From a checkpoint of a small transformer trained on Wikipedia.
Training: 147M tokens, 4499 steps.
Each number is 128 + 24 x the weight over its row's rms, rounded and kept within 0 to 255. Layers, rows and columns count from 0. The size above them is the row's rms in percent of the matrix's.

# layer 6 MLP up, 384x128, rms 0.107, rows 269-322, columns 0-127
size [ 69  53 127  97 100  26 124 123 103 106 109 114  70  40 116 122 111 115  84 107  24 106  90  58  17  98  97  86 119 117 115 109 125  87 107 123 115 104  94 112  95  89 113 103 107 103  88  76  14 102  23 111 100 119]
[[108 145 145 140 172 161 128 159 161 128  74 108 143 124  99 114 124 121 174 147 126 138 141 164 150 127 137 138 132 114 117 152 133 112 125  81 101 110  97 138 148  92 108 112  99 121 161 133 144 132 139 123  80 142 106  73 128 149 109 180 140  87  96 121 152 126 175 136 109  80 129 136 147 115 140 125 120 117 163  89 129 130 125 123 102  87  91 113 130 132 159 148 133 112 107 108 115 135 131 105  98 132 154 121  93 121  72  96 145 117 141 165 127 141 165 138 181 116 132 151 100 155 138 129 110 100 170 123]
 [111 165 144 141 152 122 130 112 144 119  73 116 117 154 108 137 142 135 143 135  64 140 133 137 127 126 133 108 137 126 101 122 124 137 141  80 118 173 174 132 114 144 118 111 166 119 109 113 108 124 101 158 105 169 100 125 141 132 147 104  98 140 146 119 118 118 113 112 123 150 165 128 120 125 110 131 129 161 133 111  94 115  91 111 105 108 147 146  77 100 126 136 119 138 115 121 165 136 129 156 126 139 105 155 128  41  94 151 140 118 100 117 163 201 161 145 152 130 158 165 157 142 175 104 136 104 152 131]
 [152 111 141 157  95 140 111 150 159 122  92 135 171 144 142 132  95 130 127 105 122  84 120 109 111 125 132 132 122 133 114 114 120  66 143 154 171 152 114 153 167  90 173  79 163 180 136 136 134 129 116 133 115 112 136 176 137 124 119 136 159  92 131 117  92 114 113 121 134  87 169 149 142 113 139 146 138 126 134 115 176 159 132 138 161 131 158 137  81 154 126 117  62 174 106 144 129 112 114 106 120 151 145 136 125 122 146 136 118 136 144 126 170 147 120 127  95 149 182 165 132 163 137 131 113 148 142 124]
 [112 121 149 157  76 151 167  95  94 130  87 130 135 156 170 163 126  91 103 111 175 118  94 132 112 136 147 144 120 164 100 107 102 108 136 106 116 142 131 132 107 110 124 112 126 122 121 112 133 126 106 104 138 132 135 137  91 142 106 123  98 144 143 179 105 135 143 132 137 121 130 146 109 132 147 132 131 137 163  82 140 144 129 103 159 157 158 140 144  69 130 117 104 191 145 115 153 132 142 128 152 138 102 153 140 117 113 134 103 100 144  95 124 132 170 163 146 124  93  91  59 144 151 137 145  76 152 113]
 [110 151 150 101 113 132 123  77  77  97 132 131 121 125 136 137 100 143 167 132 142  96 100 140 137 141 139 159 128 134 123 115 117 147 123 175  95 124 117 136  83 116 103 144 128 127 109 160 152 147 146 110 135 128 130 152 141 116 123 141 123 146 177 124 109 136 124 165  95 111 112 115 156 144 112 114 169 197 149 174  93 110 146 182 136 115 159 114 152 119 111 149 146 152 150 143  77 145 138 100 118 129 116 111  90 128 112 133 170 130 174 109 105 140 120 170 122 130 110 135 166 141 165 163 148 123 179  95]
 [125 163 145 148  98 101 147 137 154 148  89 108 111 145  90  92 137 108 118 110 157 169 133 133 141 138 118 125 127 148 145  95 130 123 147 132 137 143  82 174  99 125  95 152 121 109 162 153 139 180 141 110 151 166 126 163 148 132 124 140  85 146 150 136 170 133 123 122 152 125 148  97 124 156 136  99 142 101 141  80  89 132 139 103 115 123 102 109 108  85  96 127  60 151 106 127 109 137 115 152 112 157 170 154 134 119 129 122 125 121 120 130 156 106 111 108 147 144  83 126 129 174 148 155 106 175  88 116]
 [114 134 148 161  97 157 161 140 120  98 137 124 108  65 133 161 130  91 121 103  98 105 121 117 123 144  82 120 101 133  88 121 121 142 137 147 131 158 130  87 137 105  98  56 117 128 123 132 124  96 136 102 145 124 120 128 112 103 101 139 147 112 103 124  82 147 127 172 147 117 142 105 111 130 132 131 113 105 147 174  72 118 145 112 126 152  92 137 109 129  92 154  91 157 120 105  90 106  91  98 136 129 124 156 112 127 163  55 113 136 119 130 122 120 137  98 141 151 146 143 115  81 118 148 125 150 118 100]
 [ 95 118 181 140 118 133 124  83 124  86 131 147 124 124 129 133 112 150 125 135 139 126 181 124 173 173 115 137 141 146  75 106 125 119 116 131 117 144 115 143 138  75  93  99 186 111  94 136 205 143 126 112 103 121 134 100 150 169 153 137 136 115 148 119 127 120 110  81 135 135 140 152 120 115 110 115  90 125 178 121 109 100 122  93 159 152 120 112  87 134 130 116 156  93 160 113 131 142 133  87 152 128 140 152  99 158 161 136 123 138 132 171 134 128 131 141 138 119 127 105 126 131 165  97 127 166  97 128]
 [148 151 183 175 146 104 145 118 175 143 140 144 119 130 116 174 109 123 128 111 112 112 100 120  94 146 120 151 142 122 111 128 139 126  76 120 128 103 137 132 161 118  86 131 153  83 106 105 138 144 141 149 142 154 140 154 139 140 170 154 155 127 142 119 136 129 147 129 122 171 133 149 127 141 159 118  64 103 142 137 147 131 122  94 168 128 108 131 125 119 139 102 151  83 115  75 111 131 136 178  91 139 137 162 163 136 144 123 133 168 152 133  98 122 131 105 112 105 128 148 105 151 190 108 157 152  97  98]
 [133 160 166 105 158  74 130 179 160 148 127  94 139 118 149 170 119 141 103 102 127 127 129 128 142 136 132 116  92 127  94 162 155 137 136 120 179 132 117  98 180 119 114 150  99 129 128 114 158 155 105 131  96 125 140 125 143 183 134 158 129 113 159 147 131  93  75 126  99 188 117 147 135 105 191 139 129 132 115 135 153 109 132 133 126 156 137 127 119 135 156 155 133 133 130 176 131 165 106 113 119 149 169 129 170 155  96 132 155 134 135 125 144 127 161 140  96 139 124 118 134  90 134 154 124 100  94 148]
 [145 170 133  97 127 132 110 135 161 114 126 138 150 140 107 125 147  97 126 148 101 101 182 110 164 123  92 132 178 124 106 167 144 110 133 101 127 161 156 123 151 100  98 106 107  88 149 115 162  81 153 106 143  58 116 167 149 140  85 161 117 130 127 113 152 103 120 114  96 105 153  98 132 122 160 151 169 116 147 127 129 142 119 149 100 165 133 138 114 166 101 112 108 163 162 166 151 135 123 107 131 123 130 154 149 114 163 109 142 113 103 110 122 121 160  93 138 108 137 130 135 116 114 136 110 124  71 125]
 [152  94 143 161 135 106 112 140 148 147 106 117 103 112 142 155  89 140 150  82 132 134 141  80 146 142 127 104 125 155 155 117 139  97 108 165 119 159 139 135 100 128 117 171 152 126 135 126 147 139 103 107 128 141 106 133 164 113 103 156 101 100 140  80 126 142 131  97 127 133 126 154 138 110 114 154 115 165  84  88  64 158 132 175 177 127 131 104 154 134 148 117 140  86 129 123 122 138 145 133 129 155 171 124  93 118  95 136 148 129 182 149 159 155 101 107 167  85 126  96 138 152 140 116 156 135 139 146]
 [104 105 172  83 122 111  98 114 148 122  98 110 137 137 172  79 142 134  97 125 144 153 145 165 124 125 156 172 154 123 123 125 159  98 144 210 143 133 135 110 118 129 146  96 122 148 135  95 114 148  91 117 100 108 172  98 143 159 136 147 119 117 127 114 105 157 138 129 133 128 116 143 134 151 128 135 147 134 110 136 119 133  82 150  84 116 161 159 113 177 159 129 131 132 152 133  83  97 157 137 107 140 100 127 118 109 105 106 144  92 185 138 145 176 143 148 145  97 141 128 129 162 116 100 140 120 113 130]
 [179 175  95 159 123 167 146 141 128 136 130  94 137 156 172 100 125 115 124 149 115 166 126 123  91 125 106 153 159 115 107 141 137 137 146 131 121 137 112 111 102 178 119 140 128 172 130 153 146 138 146 134 128 168 113 101 142 146 139 135  90 136 130 134  82 124 119 131 152 124 154  82 128 164 171 107 158 130 112 148 166 135  51 111 108 133 111 122  96 121 148 141 115 136  88 153 119 110 146 114 139 185 180 134 131 153 131 119 119 108 148 122 128 154 132 175 146 146 112 146 139 137 152 102 112 181 121 137]
 [140 121  97 149 138  71  91  95  91 136 130 161 126 180 133 136 150  97  80 144 140 105 134 114 122 111 138 145 126 125  86  98 132 145 128 109 128 159 175 154 145 142  73 142 119 135 112 131 127 151 141 136 156 147  91 110 197 143 154 129 153 133 112 136 122 147 124 101 164 149 145 172  94  69 157 130 131 127 140 163 132 134 150 133 142 113  86 178 101 112 164 129  78 132 149 117  79 127 149 141 133 142 145 106 112 141 128 112 105 119 117 120 117 147 104 128 126 104 152  94 125 134 129 155 123 141 152 157]
 [131 132 128 117 134 118 175 108 119 125 108 118  98 103 136 105  81 119 132 125 106  89 105 139 129 158 115 136 144 184 123 164 104 104 153  90 124 103 127 114 150 159 132 114 120 130 193 102 134 122 151 134 105 127 120 121 103 128 119 148 148 118  99  90 121 103 126 122 165  95 125 114 137 159  89 111 158 137 116 118 107 113 129 132 106 122 143  51 107 134 118 121 106 126 162 153 122 127 121 163 115 108 140 159 148 140  95 117 102 158 143  56 118 145 131 115 168  98 152  77 128 108 139 154 161 132  70 128]
 [153 131 167 158 122 134 123 116 148 140 110 106 141 104 138 140 130  93 160 119  87 109 154 136 179 160 102 114 135 146  91 180 144 129 138 107 144 125 115 136  93  90 138 142 135  97 120 123 150 114 104  85 117  95 164  86 142 118 122 108 161 113 129 121 127 128 102  98 141 142 124 129  76 111 106 147 116 140 151  92 143 133  84 160  78 130 118 138 144 149 149 115 159 136 128 133 107  82 115  88 125 150 122 119 157 138 115 114  96 137 152 197 167 138 166 135 134 133 102 120 127 118  80 109 187 131 116 109]
 [122 158 133 152 100 121 166 137 144 149 148  90 103 114 113 106 124  74 134 118 107 134  86 130 138 126  97 127 128 157 122  48 141 103 119 127 129 131 101 165  86  97 104 143 106 175  92 145 101 113 163 136 133 138 168  99 128 103 116 137 101 103 128 118 143 130 128 134 102 117 130 136 173 128 119 163 168 114 129  81 118 113 161 118 147 156 136 105 108 132 146 105 124  79  87 132 106 134 132 152 118 122 116 127 127 131 147 128 125 129 157 121  92 187 129 120 143  68 140 166 144  97 115 144  87 146 143 120]
 [125  91 145 149 121 148 145 122 126 123 153 115 124 156 109 138 133 117 154 149  90 115 125 104 145 104 136 117 112 125  97 140 114 103 129 149  73 122 133 133 110 101  83  98 172  97 132 165 148 134 118 139 133  85 113 149 151 130 167 148  70 110 157 139 129 174  83 128  72 159 103 103 108  95 155 132 131 109 128 135  98 132 148 110 173 120 174 109 121 112 124 136 135 168  88 135 164 146  82 111 158 133  99 145 157 159 153 138 147 178 139 142 115 124 152 117 146 125 100 163 128 145 116 126 100 121 163 105]
 [114 144 124 153 135 111 120 154 145 145 148 107 117  78  85 185 137  81 101 156 133 150 143 129 113 137 161 151 111 145  87  98 142 147 110  93  88 112 111 137 199 133 126 140 130 163 130 117 134 153 156 141 119 144 135  86 130 135 138 133 126 114 136 111 103  99 152 114 123 106 151 117 160 155 115 153 124 136 126  78 129 139 135 119 125 166 122 147 106 114 161 127 161 134 138  96 133  79 146 129 133 156  79 128  90  80 112 122 155 138 109 133 121 104 152 158 163 148 139 149 161 102 147 121 150  90  99  87]
 [ 95 153 141 128 143 115  73 106 137 120  98 123 164  74  61 146 137 114 146 134  99 115 130 162 108  73 128 154 173  85 113 107 110 147 124 145 125 136 155 140 155 147 111  75 117 130 118 137 122 101 135  95 137 135 149 171 154 133  94 172  97 125 138 115 134 127 122 132 149 109 114 112 128 149 131 134 125 126  91 130  91 167 105 140 119 136 117  95 123 150 132 137  78 138 110 119 120 119 121 136 124 175 137 124 132 137 146 170 119 118 125 208 120 123 128 154  90  94 154 130 122 142 145  80 132 117 154 130]
 [107 108 136 139 119 122 100 126 110 123 124 115 103 131 109  88 143 163 133 100  96 118 123 141  93 130  94 165 177 156 135  66  97 149 167 164 130 151  73 139 134  81 101 139 131 163 121 168 135 113 144 139 140 180 123  93  89 102 110 139 177 138 147 150  92 150 126 105  89 136 101  98 146 157 114 119 128 153 139 146 100 127 127 103 132 122 175 143 111 132 137 127 179 112  62 130 137 122 119 149 131  96 124 121 168 130 152 163 121 137 113 131 139 141 122 144 123 116 124  97 111 110  92 120 144 153 120 121]
 [122 153 116 111 127 130 161 132 157 166 151 129 146  76  77 134 120 133  93 148 117 153 119  93 120 151 145 135 139 109 112 175 113 137  94 137  84 147 148 133 104 120 145 144 139 141  87 120 128 188 138 155 147 103 135 176 172 138 129 101 129 141 128 121 122 108 120 125 160 160  98 149 124 150 134  97 123 101 126 139 144 128 130 121 141 138 146 119 104 106 130 159 117 143 116 132  91  93 184 117 178 114 144 134 133  93 146 143  89 157  94 149 163  79 161 106 143 134 166 151 103 127 157 104 181 119 139 149]
 [124 133 174 147 152 129 103 120 123 127 134 149 162 143 111 101 113 160 157 116 101 151 124 131 183 107 118  92 134 172 137 131 140 160 125 127 147 167 144 125 170 109 187 128 113 119 193 109 160 141 146 135 143 107 132  81  97 137 149 134 153 162 148 118 126 101  97 125 155 116 117 154 155 129 150 174 159 138 152  99 122 132 150 139  69  92 153 122  91 102 141  99 130 134 144 144 149 127 127 152 144 131  79  88 121 135 129 149 127 121 112 141 157  96  92 127 155 165 106 146 143 132 117 125 146 118  79 126]
 [133 128  87 150 124 156 109 121 170 177 126 129 132 114 120 125  79 109 108 120 112  88  78 160 159 117 121 112 138  83 100 113 127 147  99 125 137 172 119 145 171 135 116 145 122 100 145 156 177 127 122 128 119 153 113 183 141 131 127 137 116 141 123  96 130 143 104  93  76 146 105  92 139 117 101 108 124 151 130 179  95 111  75 103 141 130 106 146 145 119 133 123 124  98 115 155 138 150 106 101 118 178 122 118 119  78 148 154 136 120 125 122 160 135 154 149 132  98 147 110 116 132 149 123 130  60 138 135]
 [126 122 116 125 119  84 108 145 100 124 152 142 179 117 112 133 106  98 139 113 120  92 157 131 132 164 140 131 153  74 147 133 165 108 116  97 138 113  97 128 115  71 134 104 136 108 153 119 161 174 199 144 167 130 143 109 144 123 167 137 114  96 122 124 122 121 148 159 133 151 134 135 170 116 129 153 129  94 166 147 141 130 156 102  97 152 151 126 127 113 183 138 117 120  89 164 128 117 104 144  81 122 122 106 158 147 107 148  99 104 114 166 151 117 147 160 115 130 130 152 142 110 154 140 172 126 162 115]
 [134 161 108 131 148  91 152 141  97 147 133 142 110 117  74  80 135 107 110 146 150 144 135  89 131 129 104  89 109 116 148 138 112 132 110  88 115 140 127 134 142 109 135 156  81 108 155 128 166 129 127 150  89 103 162 127 151 160  83 166 164 125 111 110 158 184 104 110 144 131 109 102 139 136  81 124 140 158 136 140 120 149 109 165  93 135 154 138  94 115 167 177 148 167 121 153 100 110 145 150 159 126 108 146 136 132 108 122 122 141 131 141 140 155 125 144 127 135 126 147 146 153 127  83 104 174  78 110]
 [140 161 114 127 119 150 126  89 155 113 141 138  88 133 132 109 106 103 109 129 164  94  78 118 183 160  84 127 139 123 118  95 142 146 121 144 154 107 116 143 156 130 153 116 111 146 113 102 118 156  82  93  95 130 128 117 148 102 157 143 164 120 158 117 104 134 122 139 119 136  79 126 136 131 137 116 131 111 149 140  77 132 152 160 146  99 111 140 140 141 165 111 130  89 197 146 100 125 111 152 112 138 140 111 177 157  78 112 176 151 117 149  99 116 120 153 132 118 132 130 143 118  68 123 114 128  97 120]
 [108 167 116 141 142 127 101 152  83 118 126  95 162 124 123 132  98 137 165 118 127 121 118 108 134 109 144 105  97  98 112 171 135 188  96 138  97 148 101 140 158 107 107 104 150 119 145 104 172 142 153 130 131 147 152  99 130 104  92 134 103 134 165 172 112  98 109  88 118 131 165 135  89 100 126 125 109 143 140 108 102 113 120 164 136 104 139 139 130 143 158 139 143 175 120 127 171 142 109 131 125 145  76 123 137 133 124 149 129 169 123 190  92 100 167 159 127  82 159 115 137 107 132 133 105 112 138 146]
 [149 129 117  87 121  95 126 199 109 128 142 133  73 143 113 119 126 143 128 139 152  46  99  93 134 149 148 168 130 108 114 164 112 130  91  97 117 146 117 116 144  92 140 136 155 131  96 147 142 113 122 161 128  93 138 131 101 124 134 173 168 166 145 161 117 133 139 119 134  86 166 138 135 150 107 164 151 145 141 102 127 106 145 122 155  98 136 145  96 102 132 142 109 122 110 139 138 142 119 100 118 123  98 114 123 133 157 119 129 136 169 164 114 123 117 123  75 148 142 151 122 157 154 172 110 138 113 169]
 [110  91 154 140 110 142 146 133 146 180 171 136  88 143 137 142 134 130 161  99  87 108 192 124 158 115 130 119  93 122  73 123 128 128 128 184 157 134 147 127 130 135 115 176 161 146 155 148 125 130 146 115 117 109 134 122 111 105 120 105 156 139 148 105 113 176 135 139  92 139 153 112 155 119 135 130 142 108 136 138 150 180 157 130 101 141 126 130 169 107 165 149 115 127 134 142 170 114 196 156 155 120 131 113 123 129 145 151 113 143 121 164 151 137 164 180 123 132 171 127 148 126 113 117 164 139 133 143]
 [168 140 151 104 115 140 138 105 118 119 127 133 150 105 181 180 134 106 110 143 132 127 149 129 138 183 125  99 128 149 138 110  83 112 153 125  92 110 125 116 192 148  99 158 145 107 171 104 117 126 168  89 134 110 126 121  95 119 146 115 146 131 109 139 135 135 162 156  83 126 149 137 150 110 131  85 117  98 134 138 168 112 111 103 145 174 104 122 120 105 143  90 121 127 119 126 116 100 104  99  92 108 131 152  96 110 146 121 118 138 107 139 200 149 135 136 145  96 114 148 162 101 134 159 121 114 104 166]
 [ 98 168 134 171 114 149 141 135 124 131 113 133  92 122 136 101 139 117 100 163  98 129 132 127 128 122 119 129 156 173  68 141 160 154  88  98 102 137 200 118  85 155 100 128 132 164 164 146 131 144 138 117 127 151  88 132 147 117 119 134 138 131 128 145  65 137 151 104 152 158 118 134  99  96 127  88 105 110 132 162  88 115 126 116 112 128 116 106 124 137  93 103 121 159 149 121  99  86 123 127 119 114 175 144 126 107 162 107 123 154  94 142 106 177 110 141  98 153 115 117 165 143 119 105 113 143 117 133]
 [147  65 132 149 126  90 114 132  98 110 164 151 172  91 116 148 121 148 119 105 101 125 134  94 126 148 114 123  99 131 161 137  86 132 130 131 128 134 122 151 185 112 196 175 135 158 111 151 157 119  76 169 117 139 122 120 125 129 167 142  80 126 136 106 130 144 140 105 161 126 139 106 145 130 120 136 143 141 139 120 131 156 160 119  80 105 167 116 141 129 152 149 160 166 141 106 135  77 142 129 152  96 115 128 117 133 147 151 135 178 139 144 119 147 169 136 134 115 129  98 153 105 134  93 138 107 109 108]
 [140 157 148 113 116 155 144 116 105 119 114 140  96 151  96 111 143 142 125 125 125 129 133 141 154 162 128 117 124 199 104 118 123 112 149  98 150 135 121 109 142 143 125 131 152 128  96 103 129 123  94 144  89 130  71 121 135 135 136 130 151 102 114  95 119  96 116  77  94 190 131 147 138 118 161 155  72 100 143 148  90  58 157 132 143 159 124 143 151  92 139 120 128 113  98 137 110 148 139  70 127 110  82 118 145 157 114 159 166 176 126 114 120 152 130 108 118 150 138 129 123 137 143 110 128 117 158 109]
 [133 169 118 119 141 140 145  85 125 111 162 138 167 140 112 113 108 179 105 153 137 124 138 107 136 129 151 142 170 125 112 133  93  91 137 171 156 103 135 128 108 125 160  80 175 139 129 132 116 167 111  92 112 150 143 123 122 122 120 127 114 124 127 134 160 121 134 149 115 130 152 184 126 115 114 159 185 126 100 138 119 130  93 152  98 146 172 120 178 115 134 136 158  74 146 171  90 132 121 119 123  98 160 123 159 135  97 139 111 147 149 124 119  89 155 170  93 155 171 109 132 107 140 122 108 116 147 128]
 [ 79 166 121 130 154 139 126 127 138 116 109 134  96 114 151 136  96 154 124 169  68 117 129 183 114 104 114 121 136 163 162 138 134 133 143  98 106 147 136 146 140 139 104 101 159 103  99 116 184 160 143 102 122  77 108 146 149 120  82 197 135 127 162 156 126 124 146 132 112 117 173  94 153 136 150 131 167 110  91  80 124 136 154 116 126 150 148 141 122 121 123 126 138 121 162 150 105 127 134  91 133 114 133  91 160 164 146 156 122 119 154 140 138 153 124 151 131 145 121 133 158  74 112 127 127 110 138 139]
 [140 169 132 140 114 155 129 141 148 144 146 129 114 149 130 106 137 145 117 139 162 131 131 151 152 131 109 102 118 132 109 115 128  91  95 147 126 100 107 142 112 118 151  86 146 147  70 108 160 122 119 125 112  90 142 145 139 119  91 146 121 127  95 141 140  92  98 112 109 101 161 135 117 152 101 159 139 118  84 162 116 116 137 134 107 100 137 148 135 111  88 119 122 192 133 131 151 129  99 120  72 125  81 160 124 139 121 114 143 109 108 127 109 150 123 118  59  78 129  46 164 149 130 162 125 123 133 108]
 [131 138 160 113 121 103 168 107 138 115 131 129 124 127  93 100 134 100 103 117 110 149 113  94 138 136 165  98 153 124 145 129 160 131 131 162 167 151  84 136 144 114  98 168 120 147 177 169 146 149 147 126 134  73 137 151  45 130 116 150 117 181 126 137  90  99  94 107 118 153 153 113 139 126 111 104 156 146 139  99 132 103 134 103 122 100 136 126  95 137 108 107  99 130 125 171 105 159 109  91 143 113 152 130 106 153 146 125  99 110 128 132 116  78 117 135 162 152 131 151 147 134 177 137 155 115 142 128]
 [107 135 114 146 112 116 153 144 101 129  72 165 133 149  83 140 174 135 132 164 132 111 144 128 100 158 137 137 164 119 137 140 115 121  99 117 127 107 123 132 111 103 145  99 137 159 148  93 165 129 121 126  94  94 170 100 170 131 156 113 142 107 150 130 101  86 120 119 149  97 119  83 137 114 140  77 136 100 140 122 139 107 127 107 151 104 155 160 137 128 120 146 173 130  99 140  94 121 155 104 115 111 137 128  91 100 157 146 156 147 161 142 184  81 174 133 127 143 118 160 173 161 145 120 116 108 123 116]
 [134 153 157 131 131  65 104 106 131 108 127 138 116 104 127 137 141 107 146 142 117  74 118 103 128 126 112 117  76 125  95 158 162 107 123 112 137 124 147 152 130 137  88 126 116 158 134 120 158 132 173 118 127 123 141 113 158 124 134 102 118 144  97 146 141 108 121 140 124 140  87  92 108 114 151 112 122 163 133  92  58 161  92 122 125 104 100 109 147 125  95  77  94 145 142 170 132 174  81 110  99 149 144 129  97  91 131 128 120 108 120 111 142 135 142 170  86 136 146 115 158 106 157 136 124 108 161 163]
 [166 177 120 167  87 154 116 143 118 123 136 137 160 139  87  88  68 143 131 104 137 103 102 131  88  92 143 155 142  90 128 128  85  88 161 130 135 132 136  81 170 137 117 184 175 157 102 113 106 126  96 134 114 156 126 139 129 143 144 118 134 117 102 147 137 110 109 103 126 125 122 119 127 137 110 141 135 100 140 131 133 112 103 128 123 130 100 116 144 115 125 114 173  98 153  93 135 130 135 122 128 145 127 144 131 119 113 157 159 111 122 118 142 145 100 104 148  98 149 133 111 149 104 104 124  46 184 115]
 [123 138 113 139 167 101 141 119 133 160 156 127 145 145 109 133 131 179  97 162 103 166 149  99 122 105 146 174 130 132 112 125  94  98 137 123 137  96 138 123 113 156 108 119  94 127 101 124  82 108 137 117 157 118 138 136 112 107 123 150 136 147 190 107 136 144 126 185 158 163 134 148 161 101 147 171 146 122 162 142 137 146  77 117 151 181 117 149 114  91 110 110  80 113 125 127 124 102 156 152 120 162 163 142 139 117 159 112 108 140 166 142  90 133 106 116 180 146 140 109 127 104 127 158 140 151 124 107]
 [129 175 170 107 148 107 134 125 173 116 148 113 122 173  75 112 128 126 143 149  91 135 125  98 116 129 136 164  91 154 110 114 154 107 173 108 109 127 112  89 135 149 166 155 121 163  99 125 145 132 103 110 151 102 127 127 130 159 190 114 106 129 149  98 176 138 176 121 115 114 148  88 144 148  85 104 136 132 143 100 135 134 139 157 148 160 114  98 122 141 158 175 144 166 152 146 118 123 142 106 104  83 151 110 143 129 135 114 111 108 114  95 152 101 132 137 139 133 136 112 149 137 160 161 119 109 118  92]
 [137 185 138 128  75 137 107 124 119 165 120 124 116  92 153 105 123 125 120 129 144  97 145 138 106 145  85 127 127 105 105 145 121  92 124 137 132 143 145 151 134 142 128 147 122 126 109 101 147 145 109  88 113 169 121 129 136 124 126 130 139  92 100 147  54 142 137  94 116 122 101 163 126 155 132 132 188 130 152 169 119 137 145 114 106 140 119 130 145 141 167 116 161 146 115 136 119 163  89 107 138 177 164 118 132 125 157 137 103 170 113 129 181 113 133 124 187  98 159 119 150 158 172 112 171 124 128 131]
 [165 159 119 136 139 130 122 144 103 120 167 113 122 131 109 113 120 171 137 100 121 126 108 123 146 136  90 164 117 122 151 147 101 156 117  85 119 118 137 172 107 133  82 121 140 138 108  94 137 132 160 208 118 141 116 144  87 133 144 118  81 155 115 135 154 151 116 142  91 137 161  67 141 101 140 150 118 146 143  89 117 136 105 129 125 136 146 159 107 146 165 110 116 149 120 144 113 143 104 113 101 104 117 113 115 174 152 111 123 109 141 131 131 158 151 109  86  81  97 124 191 119 101 111 106 150 105 123]
 [ 87 123 119 122 135 112  82 127 140 163 136 139 114 170 111 131 103  92 138 168 110 110 128 164 103 102 125 106 168 111 150 141 109  98 139 155 113 139 112 165 109 133 126 118 155  90 117  83 152 126  97 122 179 123 113 113 151 125 142 160 147 105 105 134 130 126 149 176 107 152 142 126 150 129 174 131 119 119 172  88 124 128  90 149 135 112 143 118 135  61 164 120 130 166 112 116  80 122 111 164 166 138  96 163 154 130 125 136 100 124 162 121 114 126 120 136 127 139 120 147 165 153 150 173 110 115  89 108]
 [138 138 128 131 118 133 130 101 107 140 162 144 176 133 115 125 151 100 184 128 114  81 148 133 181 102 144 120 140 146 130 132 102 130  88 158 138 120 133 143 137 170 130 115 133 132 163 135 169 113 187 146 151 154 121 147 109 118 123 100 165 115 113 148 136 109 138  98 154 194  84 111 155  85  90 159 131 142  95 107  94 128  89 136 140 120  97 110 139 120 124 115 143 150 145 120 125 107  96  93 128 138 105 164 135 171 121 105 150 116 121 121 127 123 131 126 151 130 114  99  78 130 106 178 111 157 119  92]
 [124 108 180 134 146 139 139 147 134 158 144 106 112  56 115 154  78 160 133 117 167 109 161 177 118 161 152 103 107 120 110 146 161 128  91 116 158 147 109 130  84 128 131 144  98 136 104  99 135 126 150 131 123 131 102 162 146 143 151 172 111 142 135 107 149 152 106 165 140 154 102 121 145 115 159 110 134 123 153 138 105 126 137  77 118 112 129  99 123 118 132 127 113 118 136 121 119 122 117 166 181 115 100 180 159 153 151 171 155 142 117 114 146 160 132 137 114 136 124 134 146 174 128 129 139 102 181 100]
 [ 79 123 139 163 127 151 154 134 139 138 104 130 130 171 129 157 141  94 166 115 159 146 152 103 151 137 119 123 104 129 129 109  92 100 116 156  92 128 146 133 137 144 137 129 113 123 184 166 115 145 130 150 165 123 113  92 109 136 119  97 116 111 161  90 105 116 147  92 156 129 108 128 154  64 171 146 149 133  82 167 150 134 157 157 121 164 141 124 113 101 151 139  86 147 120 116  89 131 117 164 121 123 136 160 140 155 134 110  98 113  77 139 135  75 119 125 114 141 134 148 135 157 142  99 146 178 131 119]
 [142 113 130 156 128 116 105 115  96 128 202 150 131  98 115  78 117 140 138 157 142 172  83 124 121 132 145 125 139 151 167 151 143 152 120  68 132  90 136 131 117 168 127 127 181 150 150 141 120 107 147 126 140 133 202 171 136  88 159 120  84 156 119 133 110 165 128 125 157 130 147 117 101 121 145 148 141  93 115  93  89 145 137 144  77 133 156 141 138 144 111 100 108  86 125 105  93 125 105 131 148 151 128 134 122 154 134 131 154 116 113 134 127 122 147 145 142 117 150  88 115 148 129 143 158 153 124 124]
 [170 121 177 135 120 152 132 163  94 133 121  93 145 124 123 100  96 110 133 129 138 125 147 130 172 111 102 144 144 125 128 131 104 148 154 185 144 118 108  83 130 124 116 143  89 144 165 113 148 147 106 165  83 128 149 123 159 132 143 102 138 139 138 147 153  96 149 134 163 106 121 161 106 156 128 146 125 142 167 135 156 123 157 157 122 130 146 135 132 174  95  87  93 137 105  73 162 118 160 110 111  81 126 144 103 134 155 129 149 130 133 114 160 119  99 152 189 124 131 145  99 117  95 162 143 103 140 144]
 [179 108 149 129 155 115 119 119  99 160 125 153 123 129 148 130 130 118 112 131 105 177 143 113 124 113 108 126 114 132 134 111 133 128 135 126 153  92 133 189 103 117 128 103 131 116 109 124 197 143 114 139 120 102 169 118 124 117 166 127 114 104 101 107 119 104 118 111 183 180 108 105 117 121 114  81 167 104  99 137 129 111  95  77 107 147  79 122 143 154 125 138 113 121 112 100 119 113 128  95 174 119 133 165 139 118 140  99 152 143 136 132 177 139 153 128 167  99  83 126 156 159 138 125 173 112 105 111]
 [149 152 124 148 128 157 155 127 119 122 179 109 108 141 107 129 109 115 143 120 127  94 125  97 130  98 130 128 116 147 116 109 131 133 139 102 106 137 169 114 153 123 162 170 158 136 109 113 131 132 151  94 101 151 118  97  75 178 123 150 151 128 136 127 138 168  64 130 127 117 141 107 110  89 152 161 136 112 112 138 126 158 159 143 121 102 137 172  81 164 183 161 112 163 160 137 127 134 119 106 126 133 126 134 145 127 102 126  88 144 150  90 131 136  60 133 122  94 138 129 112  98  89 138 101 159  92 117]]